Part of a small language model's weights.
Size: 8 heads of 64 (4 for keys and values), 16.8M parameters.
Architecture: RMSNorm before each block, rotary positions, untied embeddings.
Training: a variant of SOAP for these matrices, 505M tokens, 3850 steps.
Each number is 500 + 25 x the weight over its row's rms, rounded and kept within 0 to 999. Layers, rows and columns count from 0. Numbers have three digits each. The size before them is the row's rms in percent of the matrix's.

# layer 10 attention query, 512x256, rms 0.172, rows 34-63,97-127, columns 128-191
090:520469524464508511500499525488479474518471521554527511532526525506525488468481535472527489539509520487514509545485511530469533509530461524463547541511503492436510529485489542485477537515505497
082:470543483478497490512536512512456485479522564492434527495491501522480498490515512492487481492515515485490547528520525536502484549508532542506502540533564487498507502479494480502465524482484468
082:491510517488443468533469529507510510519539458494495558471478532555467466488514478476520521509498514502501534576491465557496510532481515499512475474514546536492540479521487493516512495503531499
092:553519500484483497515474460476466518509487503505520507513463513476511474525554466567570544492481503527521501511495546511528453498524483494471504538490506472508507540536475484485490508516497514
081:515496477460478513504493523519495477514515532481515526496488537486526489530505545514495496484478494530496507515482461541524503506495503461480456486471490525472462519472500551543491495526473483
086:481509518484444504486516487502491523513507461484485507526462475511505504518483495506493500465514544494487519563525504481528518542502493482509501519505519499575498464481514493494496541472501459
090:486495493502514489495527520486514469487478523494508499471472557530501545538484497541499472487458483509494473496513500528510473510472472537506473511453479488520491478475507530473500496511510475
093:505480498462470490449508455538494537531455491493493517512485477466548460498495492559450503536487519462512465483459504503515496544468485504538512498450492464487452519510499477514497485528512516
086:492502518479546526498475522490498504472480481450488474445537518496532467546480500520508480532479485530479519506451505493495496516513509496491454497525492537491508461482473522506448485529496517
085:525526483492515481519518507490510491522494473520500530553499503553493474518505504557496471512530469530521515479507514531472498491522505533485505483511510514522491486556522468461511451466510533
083:460501492519540493517475468510509465502473475504540493517463465504509531541506558485545478516513521500503565495495512515494478503518478503528507555493463525458470519488518506512484497522498505
088:504544479501498468519507455472489529492517546459485502531518504461472498529522488536505511481498500499468516499538494512535511514496449503542478496509474565542475484523512490502470480498487507
082:457489521513493496490533489522533500509467504524520492464506498462507500486487469472547473485513514513491531504516528526550498496499531487532482497493541494483459516498533485479499536495533483
090:476489476458514552500482516476513476493515543492520471531498485524516518514493517467533518525535527489520501509455509467505481525545458500500476538443489553480464516475480467532551513497542527
081:500518485524510519508507499476515485516504508516515478520539545510469466526529492472524545528480511445491480468475512485521488464483483547537498489489474496560493522517490480479497510495488547
078:499482461522529476501488528522508475509478508499496492477513471490483546473465438472512460455512444536479476533456470574477450484552536504530481467503468494554470527528515523502497524527481500
089:529502466513487484455518479487478479505495461487475511489482528473553522502516477484511534504479530491487494483530502512459518479542540504487489495435499513503513473466508491498526474533492532
084:515512478516530477488524481505556457505472475528507552515539546535536467497513469462484524512469531492531507487513529495512494472499521475531533526505502484534492504490513521506486504534472510
083:474491519480510519557492498490472511503463491475475499485467470486495463436514483504515505496507449459552529466475443541543525576507492484469493494515518492471461492456527465485471520489457505
095:523447498524458444547507554453497499519470474502444481515498502520491512508475500545554476495542524512500476462504460477494477518486473515510523500508488506488497479516509507543495499527515516
088:490477500518486532519498497475529539503502541503506511492476482492492502504508510528495515475470537521508534500448502492490487517495536507490500495527498540451521516525473520487456471513527495
095:502506460514497490501480524473493500521525481532471472538502515515471546485524485544484471499529480488486502466484472511464511496479475448463528487503464495488485539502494521477556483464499514
094:497464521505497507526491469487502509494467520511497513463471477499525528518440477538541514500535504467493490468561505477469525457499512508471525499479480509479472478491485518476489514543503492
093:509468518466468477485522514456501502507481460441508525506515488534507511488477544480498478493494532501472471475526510508446532482475500495487474508526496455527550507501491485493540526499573487
086:514518459520512516502499542464530500470516479469506478508487523522508499582483516515484465521466560510501490457455476524513496536546490492470457503459480449508505511516456481538493521511481478
087:492520482503490486497480461491479490467454544480535498500503489467472515473519516487462508487498500495470463509563503493466496518524531543512511501489493473497478478506522543543492463477473508
086:487529502465496495500506555532523472511525498473470484530515554511525538552489470519506453531510487451464522465497510518553481467543503509470550461548492541475476492508494501493540472494494490
092:507512516511473456507521510515510480471531527524493488513487496526508547509498510491491472482515469473465519507483485497504476538481532521484477526484502492456479467452501505508494484468486511
089:519547495513512517518484492532528511551533522528505517498487506486506521484521553488483513495479504508491524531501520535489544458506513527488512503495535502494538480477485495525492532537547503
085:530529513505487515487508511464475531490482491519475543452475518517517486543481508503469491499452522491491486527448494496538496494474486481542533525502490552488524490506514501479507487493482487
111:492495489473486497520480473497461466479503456526528449530444524518538457487492473514524464503514470480491511479552487500471488481492475562509495460427487492534491473475499464513453506489538507
116:505536500515536514560494495507509493460462497481493481488504489529516481495528524516507463508463510536513499508453524488532516526513465482501566479446537529544489517496487493499470534503488512
125:515484538497525512491503540497463466504519501531489516512477515510512514504510497496483487521505478543461491513468520440494501487521536469497493510482517532504534509468460493507530532523506490
119:505471516497497500500478472506501536526481517501494517476535514465504449486498456557497513491495493514565494500529526485476480520511480496454520565488534522541511510518521506508510504477519488
125:560435531512515480492484485476516481505506527522467513513525483479528467504506527517572463517500516497527482498528501440482493498458495533469522520468522459491500495511482503495496526509488500
131:530523507462523494503492544504528508466524521476493492521513509475431522519462528519537546523515542471515508482484462542514495476446519460502509487514436484544504503515489474498513464477514510
113:496486489548475475517519480481527500479473497530490493465515545475466550473471512473539489476507456516526482518449507460487493488463511494497497482463537507511519471514528511534500472483487531
118:489481521505519484487509511491513508477493517519472481477531540466489550518497489529492502470489519531522495518486492489520504517509513447506508474496535492503493456541504541485491495520484530
122:505512482505497456495551511528486490490539489520482526492474492484510450509495484540533511475492501510505487459482481498548498498539516470512522511511498493537500547532525488486515482494502516
123:454498481490529507490526495521445544518495530505506494507513484531518520563506519460505471500515474516498486507486468503457514482479441489512442516466488481483478405512487520513458522507536495
115:513500474524480534466500528442511482471519516511458486504471489501486485490479503456479473504461522486542516501507504487481538498507484465478523515515510504496505498525478473531532499525500547
130:465515488501537490497493543513513488502482514529512514468538467517529488514553536470484493507502458487504467474483528532482486473525505522530514529480469506548511469528517496479477527528550512
113:491494515493509476531472482478483519474489465501466497475504483521488483490504502456484488504492506519491482529488460520499463457522505512530484480535483511522492505505542500485496496453576446
121:514567476476481514515570542461502475530545491538540506536466479445477504497517530473502495503496508526526529492496467486520519492523498491481477497473490548506544484475465463473474508508524506
114:527513553483500473537553517443492507500521525489537504524480476495493507508503524526496471573515468508563503510506491458531496537506465495477500510491549499484458495488464525485498455529471529
129:542529506515452502448549527484483499441459464508468501514510543518531484540461458515510500478483487479450518485510497511499539476526485474521515541452499517528502522499504484513519556517488526
116:540511506479503465525497517522492489514490525493477494536493498482510499501468487507461494503449507522474478514532473527449505498490489506479504530480558483513501504486493508510504467536428505
103:510520494494483511428444452545489464481473512464481493445539500501515508472488507528488459464494523527493487493460494535494498477529518551499479504504468530535477545479517530489528535491489497
122:492479433516529510503516451516550478523502526515492502487464500458476497523481485472464511523516521486485496490523483518482485500495471516469520453479493552489464467547506462494485496464439510
128:475438536534475493542526504479499507520524517499483520521507569500520508470465516469498506509561488519544512543502544506496526504516509482521515516531464494475488476495483535520491500519525533
119:493510469564501430501505475507475511535487537488444471519504518477483508511511486528544484466507486494483495532491507525501478540498470538517494498505474491511489532474491545500482478520491497
121:506528536493501501511526454479496511475507520493483451504489470511513509493511466466493484503537528501510518542488516495524466480546479476539525510501479512554504464563510522571511463511491504
104:513458499493476454472527484505509518477481477466488479454477513437486527517485513519485461527492512528504523482523478503515497537483488525478550469484516521497522519478505530455517500535468527
120:512513501464476532503539529482450508482493491448496511470477509522458504494522488502505482507480588509496500517502463511529471560471488508471503481535493520505519480522514495475510513509533462
115:498537497509483469477529488544498515502527521530515520520525519513496541481503485526525464461523579499476529486509519527504508508481475490470466495549489470516493552490535504480539470483511479
120:510502519484506470504479487489494510488472473522514488463416501531530515497476467482485510485499462538484552542493512515504479491532491520465521517525512484474494524500495572501495506507479470
123:491450506544515506488468470457495516511504504524495503530532553443475472507520483513467522511485485475534518517518563491514518517507514468524513503523511495507538531507499516498482493472486487
119:491509549509484489454505542486525506560547465493511497518482533493549479555546490527482471519535483478541551537501477475513504526476498528473479472505492463472524483518534498534490466500524495
121:563486536487513505500562543519462490479479519511484539472532502507541500476519474471495519488508546479531482500522485517475499494431504513524496507414490480503504482551553508516511496480554546
123:491458495516497519493475490507502486449457521506496512506503478515455528514507552506505499490491506512476552468515483475453468486502477489560499487506516513507484499428492503493526520530515518
121:458572544493493535534525487492485481522493466502468524481496517514503515503464457544464490519467493471488486515522494498484482498481503504489500478473468515472502535529512508500492501466510482
# layer 10 attention key, 256x256, rms 0.163, rows 33-63, columns 128-191
111:501499503494461480498456500525517447506488492490519470519513496509506499500537517533504467524526513513496523495523494504528496529533521548493519493479495497456516500532484480509483499554473518
108:525554466479510513519499483500498544531508480444507478482468483545519500491524497464479523490445521492515484523550502520526501499463514484544541494516491484499479537472523527452502530550445519
106:546511493508468511490509502540505529479506521544478514481503517477500492483498451451508487470482452517481493510442470513513557484537498500461498502477506483503498485471541488481561554520465548
104:502482511506477493498517476482527547509502467526529514488447524498486488481533479512495569482486509519516544488497519479549481520544477477480492514479504485501493517516487540493505518473469496
108:542494481496486486509525488497468503459473502516488523530470507479495487517504508512521504506517503507506532485471505477496507507515512507511499524468516534538523512488527500466467522522517515
113:492460464485497486473504540463542456486464492525473490505504460484507500516487519490505522473489538487494464491459488475481463469482464504508457484484498453523483500456524494480481502462531506
108:513472468516527476502510502484512495520490491515495523513474542488500499482530473509530473533545424514526519567524535536484505494466441516508493459519473496462522520493500506477515456494501512
101:463527482543474459487519522522502560511474542508491499505500496467471510532464478503544495515493485468509466526515486485495498476486512462491500486497506499498537501503503480487529474501500514
111:511513502508539493532546495460497470490511473525521535495494506516488523475487486476538465500490537500487555541472449500525500479504492522496517498501498539514481514521503495500483523506485513
111:463492534508515487496502459505463554547544483486499490518483513518530521491557512486500481501533500526462507519492476539484463535505492489514478502469543483501541472483497460491508529454534502
106:562473480480477471501521493497507504486542487502495543511500498545493489485476481505504519500493527476506521513465512511514542497473505500514532550545498446465503527525471544508506491504507494
106:491520507469491487530489536516528498469521495458474495529496480517486513514506485529483475496516502494526484495492492513520497520484491510543486470501486524540477487499494473535513470506505527
100:509548539496523481533446511480495519509446500516517479468490485524534492511523467537489508467468504518485532508498462464492461458518491475499517431511488510524476510549529484500451450474474451
111:520525490468480533503522490495474481500504453531517476531519468511518477546538496494482528523523445510478518455469450501474508437515485455469463467481507508488505499470491500541490487469491527
098:527487503527511542504568466494493439472515488511495512536447499504496509537528435544531487533456488539531511505537469509493494525493518454448510512467523490506505500570472507461489508522471498
114:511546511449463509492507485495441513456493530430470470479513480531530514560465498516485503511466483512541506507499488515504508455483499464506509508512511448529505515476492490490495481503511482
106:518489505455488530524513550511485498486538487489527527459571475517534496531472490540534540482501491515515523490522515477507538498505455492464519536520531482509495494488490468514519531528519528
094:505518515526505514503489486553517499515508516513473500460544499449479479523485458495485520501463516475504532455484517520479499499501434538511530499481506493486480502537485481560509518501485473
106:531470465535508506479528480513486497499501510531503464489486475504493525522485485514464486477500481536481511528503545471463483462497506490497479493467482447518480538503523496508498518419519528
108:504493461498525503481459517505573498524473506457487515515505556553538548507469517489514478497492483477492543533474515534476497492478501483451515511479505517499528514506487450527516497483515518
099:479475511506524474494478475503495511494486537471528516517534491469518522548518502508525476518516503470528511495538486500552446472488505490516488509492516477504438499525497489530497502545470529
106:510508527505539512457536481495476469496535495480462460481512518538503545528557490503473503503516522527467500508553513482494528491547486486514433503514510441470464507504514507509497508527527508
104:529449504490491478554518479482483464483499474518486473502506508491533527511520515503526539490488530568485504514506488509535490491503536528540569486475521504516512506554450504477498504517527503
108:475502523484443510519491491486505488450484516454508530519514469531520475489502505464505485491504511517482530508507506555486469510541525475513496495487446549484520510480521486502537520488552486
101:537494490508500494501521504532499466484516479476523484469514507476458485509513505507525464502550558439457497490494529527507495510528522484469499461471458547496515484541501465451478491500530473
104:452470470512509500481512473472518529520451467509556486523541499444524519501472500480497479462512501525549531492507528513512502463547503475524495490500505495481496467513499539492501517509496503
103:479494510493545514499464521488503556477486521514538530476532478502483533461518458494519482500449487512533515503470514530512497503476538494461503508521493457476496494534515523507505474497502504
113:492511542460466525503489501504526507541500505502465534524456506495539463484506518511518500490527543486512499491552480475498521488512513477495490491517537482482508505474486516505502479470481493
107:503499536519498529520521522539463507515524485527473525500482521509510504485534499511486518491523527519503515522501516489470483479505495510551434516487475494461500551463538467470493509497516487
102:482495510502504486471516532484486489494458503481504455532510519490496493530496509503484456490500502496472521500455473553505537484507459469480511498526500512473468534494488477511514508554463542
105:472493534470534546511503461543492495495512486527496498454486498533532520459501510482508484491482490519518494471513494485471452516481474512519550519461500535498492525528529509519507506473492517
# layer 10 attention value, 256x256, rms 0.205, rows 0-40, columns 128-191
086:481468498514518517488508465465469505484538470472517490557509499460491530454504526508516482494484500518497528514493480529495498488500507475497521504508524501526422519490509502549478505492513511
077:521506525496519525474509490477527517501492483461476526469516492458445470493511497531491499495475444506512539519470514553462508490509484490517514474531472529512496466479488475496513466520515484
080:560482529478478482558486457505458465524491492464524484512494529509484520506535528526499529488514504477522497523496529527551479468495513534481505463475494479504478543527483528466494491471475510
082:526480517472508476501492551514502504498506527464480474533519501493536537484491498543473441477470509486478507459509517473472479481501538519496489486480487539470506471546496545478524481518490505
088:525501502470485519516455419508489481494508486517463495507502464508537537475513531520508462487473447537504519506494502509489482504521525539487520477492507530499527516512513482469481491504504461
084:529460504508496513522499499494503513507494469519499493453501509503473469504514537509526487520463503512488477514505497517493482443477496542488512527511480502531450552504512533469498498519550493
088:494494549502484523480510512494501500513516511492460515471522525501542460513471483504508486460481487514497498472520476517553494529475458506506473524526485491456498493491475497531522462486476512
085:468477486551504482524471528502533501500477480473527484471460491550517465539486537471483501526488484470489489474468504522500488532481459515510448494501514535502499496533455507515518495526496506
080:527489506515489518458514511485488495502514456560533486499504506500566481480509494437472540475542507441508491494492495486509516474528467495511509456482499532520506499533495482529506500472466494
082:510496510495506502510475448475516510459488456520470504460533433557502458565477484525495485466507477478509473509536509438512522494473506553482520476468504459511486496504488488477510480475498479
085:515488497545489431499494506511508497514478486519529488489447543547481459510493499485480501492499507509507521531570505519482476479510476519482494506485491529506517541466459525528514494504483469
082:494520478496525472503514468511506511514519536505471496538511484453501470554530531507518505445461523520520486486486536510484527484520536494513489493515496480500478504514511512504476510522506533
076:492487493516507488492495524501505540539510478523472544440502512493500492501495509496466478548535463466476527535471511490487467527495516522490468502518524521542473511495497507470539491502530523
079:477479495526487523506452487522488524514483559473515489485497493488477521468510499468504471523508551493462518459506448452524455477496502521541475480484483546509502515493491550521503479501528495
085:481534462485519525510523499503513480487510457536507492502466446500476479516419504428536480471516527525502489507520525495509524505502478502503479499479517490438488524497476483498519533509508453
083:485453444544497497425488530532479467462514466549501527471512482523499511514502497434516520512491533504517527531492504482460515467467475518490522497518474503521508471515490527471533444524509509
082:495503555488506493484495483503524522540553490503499502534528558474458477523533476476500531498548507533503486479534507478487491460509503466492469469531456563498469477521486484505549472494442497
079:526526507517504459481518503491443528489533510526506529485519512472465484493535512485486513510517468502501504540500511503477480526494513475509519542488488477475473509465526466507506497463517478
075:555540496479532523509511445448510480489495496545515522537522512496502519498504471508463485504480472476506484526505510483487525468529483479542517502447496503511490492516481516484476472492502524
081:501497443503489455511496535469517474496525554495450530483514455527503513540488488502506484528491518502457495538507489521482507488484528500520487559504459519499508506486459503525523463539502467
077:507521512508462497536479463487520473466503499517523488533533472501552536508508469518488491470515537510478516485530503493478513481517545503523485528500448464507531550489481515479528518498494468
084:517509499487526497505509564443513467501491507523511491483528517494503512447460530534526506508521542469529520532519498461460515506517492531484529484508514499476524481528504482545488503488496540
081:491469533455517521513496490501543517517491532497500532525461458509511477508524524460488513503538455500506489487476533459522482514493492480508492465512519490501461480508471485510500467505502521
077:488461510515514503486506487508516510484535457468489510516492484497569496490500478544511512530451463510481516513512507516520503489507517518458538506503486468535489496500480527457486524463498455
075:483496452511531555510495472522491522467445519485507524514504519514516501498504497506472513524560497480469504493529491491505496423520504495508498480491512497509463492528541496523532514493487486
078:497477468515490491475544480506491507511490501511458507522532515560531479539492503536518464477533522511475497524514553535434527514474488560500521495492523469451509485529554540523454465507499533
090:504473489476541506541545486503459468501520483511512503527535501462464487488517509548463484535478487537474571514501518523495477459531515508523479504473465484493493516497463520472536514509522504
083:504507499538515514516500531490504439470514478585499528463494498515517508508499471498528528528524478527478495498477514475498460479529484445496479490487547517466501514518496466484533508516483487
083:534525513505497481484520449499480468518460437503477469508525486484513522506500516522474491500484492445470517554533556481498546463532463534515488511502505471530502520546452495517536494505522519
075:502503471514508515529534531533499510497486477533502456489512522497487470485560522494472505505514473532486546489494483498507513506520485470515530463500507503485473515488545530502532514521532454
082:457509504479511510468512477501489489477513459531506545458549455528492467479465472493537485458494506518447498485468500538514502512529504493479493458491535457486506488525500520531440500486509515
074:498487531473523444540536516501517508471471509496497478475514515477514491467491583510490519522517504494522524462535524516471538500483504532512513506514438503486503484479542542495488462474512514
092:500471538492474491492530512529500497535485553445518504465537510476473479469549540512519524499471504481493490512493459538505426478461482473553468521527489528510461491499514493512513488505483487
079:477512531458520467493526558552503477464491572478549511447492487485488501490557514502467494458538538570484489440522502491461498500488528480481496489537476526504518493494482513484510498522525522
077:456509501506484471479503501527517506471530490524493458515468470499507479525485528531508489506511525448484511560475503475507510489523446562480517519485501532486510504453556545501502450500453500
088:473489548497485550495530543495533491520491512479469502495496480503505517477509535497487510513487521492519528502511516528500540513484503462532525501508500483514530503495490534476484524485555486
077:464502493505536538485495547544535477466491492542508516507452527505497529479512475493486419465530581496493487483490513486463465500483468474529476513488525498463496483545487489525492457521478482
087:465496508511508525515524464480516515511519495521513519527555494455511450559477505521460476515507476483468526480478554501473492446508478481473572467492497540499511476511498424536506512483514496
083:543471478488534515502490477491520530504573492448448496487538486454497524495485518558493488531513481470496471485483510536497498528462538475550497514511491508507532530493473508517528478458537505
077:522482458512551478538456494487500495490483470508477479491474488481479491496510503521476507544465556475531471475542476497501501486469491520486491563503475513486492458506499533535518483495523534
083:510509567510492491477513532506485519507487469514512484514525515492467507487528537498488511501511543548511529495534479469456480548462528503531509500519503530443554485507499520501473506484498502
# layer 10 attention output (transposed), 512x256, rms 0.196, rows 0-40,64-103, columns 128-191
085:515501532462477532470516464486518513458535522511513496526535480508494496540505468497483492494503468480474498466525483510553468463503515483480495500535515461464457500496472520498482513482539486
079:521483507521456492510525511501503485464522460509451506497546526501446473520524477523525505474479510475542537543498486461483502527490488479513518512534451527502474533503490525489539467476533500
083:504455472454551493466476480495508505500493476510474470526511519540499500496514485513481535474535517478508454482475482520473497504542520506485486480539488521483473479443537511478489436477503506
085:514516467495518544515508474467491523505501508475501477461507518483531517513485479478481498472454475473463510473495570512504494479506536490482496472482498496494518522529539532498477558476504458
102:483477462513510452485439476463503487509477509502491475535475522498523492495517482503498500461480496492493511545476492484508445503523539536498466531512521507527477507455533505506535478489490470
087:474517491455505483538510487499502508481475474481472516488519497490536458510491457516519506505487511502477503478500458490488470495497508544522484469489441521517513532473502466484506465499501534
095:493503521498507485506489483532463492553505499518496516496536544538478508505465547481511493481503519531480469507439522488525489512483483497483474489461485468524514538455478494468515505488488500
092:522526454496521509512450498547484519478566543521531499486509548515514544470471513466513519521468487499492461501471527503478543535516470508511537532463542529489537463519511567512546472492473540
081:519462474495504487513543478502494478483493518478485509489511518498545504521473519506500483442523549503477512497488489509466512508518502521519456495460477507480538523520505507516506465480509486
083:459490488487527505504478508497467496505512469504543496526497518478479472545498531518460530467503517477514509515526443478484485520510444502509493510510526500519497509458527488509509486487477528
083:511512474517526472537453543504480500500469490466503503477537474454485481454493505527550525493489483478487487533510466502492511513517518490509512453533464504486505520509507515493509467530552472
090:482513509475517510469578495494482506515498511492488519543471499499512478546530470506522460515475482493547481476529507475490476480505506455554492502496516476494463482521507514493490504479481520
086:476498515469491514469481476557527466533497491504513536499496506556476511491490542491459523540463501487516497532515512468511520489478549516472493497545490482505532518533493482474528542450512504
090:546437517517501466457423475515503513518494520485519533498453496491484498457494489525521507527471500491487512486475489463514502480478507507479496504502501508486517519531471563470517508508493472
088:515492521484511469491514534519493518494526462483505511521572512514466515501474521495534468536553475513472465491470483538472479534514467475468453524484530493479507482518527468536508470531481478
096:453463527542498489536505505525502493485517463470472533478492489491542520489480538509508524509484494518513461517528477498525477510487505482504486521543487484479539545473492498505480501553512486
088:451520524507479523503542459509558521503486507491486536489518504536509517482490567476480485492482486480525521493515491554514487477453529503498501453517485494476543489558492520498503521465493519
082:499509458502487507500537481504481529472485475519520520535484462457459502477534478525511495457468476499533498493542507506471473462483451466467506489515504465499474462510491500512475508542507519
084:498476500501519473470503471503513503510480524481480497496495555495506494510515469470503506523458465522526485486531505489454520454548530498510508437495534466468469528584492524479477521505521507
082:559481510543485454505471493535498518492519508480458529509493503511494478534507493478532507490489476524487520513498511490486516461493500531512505513481471482512494480484477494460543515506479461
093:499491467490490491488466497453479469441496508496503425491543513509528448509507483534462495488478486495486533483471504537502465463509504506506476468509470473523457545454468509465497479508495503
086:485533518464502521549456503508455474475507458544490538447498549472480524525493489513473532552547464488497472538530488497539561503490485492488478491553505549498531480482509453494481545464499495
090:482485532498513471481556477498512538501494498546500516482564534518503507497481493495457501527507529502495491494464491496494439522530496468496530487506499497495526512512447546485544464469497508
083:510539477491489490497498524464533520499479547477515485522470509524496476508466488502506478470502502495492518546479493487506511541488499464536458515522471530507477487493479490488511527529522493
075:528523491497467446498512516548496472523494536473512549501431515523445528474499485498517471489496528501541494508521498523518503510545473445480493477515527512462526501471497482511534546455476483
081:509499525465470465478477480463475477507463443464529497508525530462511526513516494490546481451507498497506515538526509514518518516470483515538540483577500450454540529506483523457504511491472503
101:500533511486516511508477498491481493491522489517471452527488512498502496506569494515501495502478447512498515480514496485476486498488556559537519499496484476536487537529506556474482511493550517
090:502481497501506501516526521511436503527533522477505517521509547558504522519471500495512479550529507528470491502482499534464481517548508487521444492452492499496526439537466499545477493500464546
082:498475475501491518495539505533453459522485524524523512520482486491522496511488498476509469480463536484473513480489505494497502492555494474520465468530543519458497468551514478567465507528530509
077:527489539477494501514477488519497480479501511458470463534494513523494525515566482528478514485527507501486491514494465553534495501569544472471511444468502491424478460486497517493505508511526491
083:508461507510519453496475532516465470480509482526532473511526525549508454487510476508462489518485499518520487479444520503460462513504458486495494479516532515486480520530478531530512494481488571
085:517514463462546485518465496485517446501508499516500507488468491495517490507494513510519553473475488494454505490510471521466498482460529522524510450483460524540537566444466478479488488477509450
089:510469494530484519516544481563523473511500506502488526442463483534535484492535473520519495520510506508495538526512447511511457513519468518535502520463472565495487520504504494504531537483491496
092:482526518527505564512481487484522493487506473480489536521530498482498511514548516466497489509517471505482489522470468473490460481472514493538489476513456542527486531506506504496486492493531473
080:453512449517539485498441511521542486478487474517496491493497499469491455470518512471510509530507505486527497522465460535503501512594523512480509502534455535529524512482469476495523517511495487
088:538505479464516522469501552525528463469484483509508512492514518507491466502476526494508509497515519517481509510519486556517477491539522531505470509504468487466506496481479445471488500499582503
083:481506526485517488517494505518425469477516467530513493529530501507484529509489470454481485527476524505478457500471540540495488491483485506531508493466486494485458480477509466474504548523499473
095:507490523460502507521553460533526505479503522486489523462494513515513496539545454514501482490478485477535497516452582529499487507479483511496527512482490510522469498474448502488492494480484483
078:526465495544473463467555475482481507516523497509499481489479483500500523549499493512526496500510476466493510494479520543462498520474461501472474516528479506534521486494533513448502476491508478
085:492484548497513470473505544528502481489495472513501536504496472518458469508527501497481535502506526517580465483543528532522495507522522489476483515545476464510514468502481537454488518483544519
087:503534595501492500533545502547481452507501467542494523476532482484505515471526534484494514486502525490479491509541484482453469474512534487482515516495474506489508535470490479512482487484530486
087:463546504522495520519458504489526502541467536505501484488493496495487423524472514501519497520484525460501531489508525499525491499518442519534536491479518493504533524483502507469516519508496495
081:438477473490519475451453502515516497479510487503523483535485492527519484481473493475513447497522507486474471474515458489535495503462486502470505510526559520501504504499531540489554514540489525
084:503555515531478505516505528500503503507520472491513494514523488500535466469505518493516489508547502502503495535524462503509503510470487482488521499484497492499495517461507486539506540505540523
085:462506507517464503485529510503496476529468531512546478535483457524499496499516545532484526487547550495471484480491481484496511510485480489498533513514496494498461490443493498528471499527509531
080:449499490440477524506490503527509504499476521464536466537557463521461501465510503501505490521473485511504489504479496482511500500515531507502502458526468521550467515481523515455516515516528474
086:502530489530522479513496554529489457554492513506504502494490487480483542498492567553519537507503513536498535542488492504510497509511509471526517527538505457476506535449479486523543474482498496
088:518514480512476529509457533492503478505506488489493524462495484508478504454545498501532549509532474526507466508525475546492521489478498513529514486485512515454491519522531471480508527455466490
080:539511555493511493562511487511499503509524485535480487481526507516529524473475518519479455497517507516524509475501481503514566464504513459501492515464476464503487557509465521536505512504461515
095:534504513501489515514524504513486503496501539472507516511524447494512468447504490525515499515512430505490550518439520501534482491458511461492505522513487486497473483502485450480506464531489515
090:521477499509452489550472508490517520495509507490486496470519532487511534459504515504531481522502514540506497498533534521498519561509502481460551542506465511503487487462460515546500512501524534
092:465528485487513470520520494507523457486520496541488469503483543477520465503518475543477479477482531507474540494477511470515493521494482533485469512500481535512497540460491510506505513497476470
076:482502467533469501495498490515530498468520541546498507506453490495467481437507499527473528479500520499510529485493503527523504474493500508463494496509533497501504493474509507586512516497535489
079:482508492535464458523569464508495527469512475493540522533504463503517486520503468489512443463498517498487481483493481526501492504536503472452493479473493530484532507501486541501525492543480468
080:493491519513497490480471536506484560474507485508505518508503520463433457505514501518495544511570496517520525519533529523496489549493509525475514496512504495516495479453466475547490501524498502
078:505506486529501488530500491523481511475517463518477493499496484495537499491489497504471519562499523500553545507512554468523516494495455538518542524506481520502546527525486522485525494475511498
080:440571521479502540532519503495504485486554480504542517530521488455487540506483481541506468474524518500491503443493468480500479522489504525485484514469500496478552474509543492486521535486473480
082:519460494460552501506540498515472432503485476535487501477484510469496526466489441509534553510537454487480488504505474463532466528460497509493504468468499479513492538448512510498527443452469498
087:539474514509502548477525488474470513564498472464486474501508529547559490503503514502474492459487469474489498519472498543494470480532537509518463517525515508502490482522550446512508514456532479
081:513445513502502472500474525518471520526489457539491470539502559502502518490480546506549518504522492501501506478495479531473461479527503483511511521500412487531491525442508491524498484524488492
083:463500548519488511508519480486519496516505509508538495538467541523492510482523509503462521489500517482523542500485516502553519511511458456502496519497549461458519536501512538486492505476534525
076:480493547536538504504492469551513482530516484504486559519497493468468543497514475458509518494505504487483497506486488486505543518495511501500517511507471523499515501480519502513486501486484499
087:508516535476493487456485521488492511533492500467523456541493450483525499500525498497489491477534476516474524487480492515511467509492511548488511481454461435495447512457493512481530466525516504
082:479522521520500484489435463474455496507504501458516480520494442501501443536544446503541504500460484465512508506497488494460522504540511506471473498452508474509463483525478461516487470533493473
089:552498491475494486491495518535457485541494496496479481473527471499546467486488521549513511538463492498556523521501482527497501493538538544510478458531548483481486530441493487488472482498504515
089:446485507509526542490528494489498511495478484543497484484517512522530479502519507532490513435519476514514497511497520485523525498466500510490527516506511454492487502546508524507457476544483553
087:462479523506531534540478493515495500486504501501515509499485492472459507508504465481464512516486512506493479463506496524461499480532504482535427485446467485497459500484522493505491531528507510
084:508497530494518531479526517487539462499485497506494539493528496515513477510513492483481494488502492475497482505522530517482485534467466525446512533476481488460485464491472489528477460530499509
086:479436493521532511460472446509508458509496500487488541482484519494483483506550509471479468506476481488500482529473587494529508511452519515538530539557488509480490524475564499466472507562527473
088:485543483537567461535538506493494495489548495503501481491531503481515514492467507495519487527507496515505513466554486503505502516441510478502513490460484485448504480474483531450505458460491496
085:520516493474508488459540510536511501535486443527503490476497491463529463483439475499509462501506477478532508518519509485523485510451520509495478525538523505563516517505499443499487477525484484
092:478517512492508497524501496508518573528492502478483502478502534449486539470513531492512431493497512507473516502482483484528569500533463488541509534473488521491489461539517451521495523490489489
076:517522491493468512520500489464478509508509486524532499470521502481487465474532457482491474491507521489522507482556471487506512527500511517497514526431540490480497489553503487499483523526510446
085:507492497485506471542479504516510559543497457512485448494470533512517500481481483480538492435446504515498502459516516489496493451484487506515478530545456515532561464505586503486490535446503482
079:515484465509492511435509503489455508486493552473501490499510557500496526482454511523532523528510541491528517534503545515500511538524511442511517458490569502429527500460476517494516495499496528
083:472442493486472502518499512470513510529495520536487533504519485496524516513513503499477517458493457512499469466513470508520564498479472499497491524494478508507548477512440507473478478512507514
086:495492531506476507477525513517543538503481530505505505498447488507435504492514530497526501544445513473521529486504485495477518489496528485482513536528503518487503456522537447486492523501475521
085:445504533537508488519503478488507475479497494495549508474478488498529511469459539552490499454535476471501504506534487504506525505513512495487497478488562511553504519513496533521512504448499485
079:505492484510498471464450495467523489424463491491488521514509459537498484515525490523473457537481472533471436466487503530529503451524483514495509530526485492544496499486465467499532461510521481
090:489506491499490519486500532494448458531501477512522436504434517462465511498484518518547515507527532559514521464484508503492489490572484519473524512534486485457507493514493528548468513480474480
082:516485493484504503562516493470487486476506523507538476551461497478512532464476502500511514510556526535490512500540486545475506469486509508500529476504526505544479476469529497546526498476429529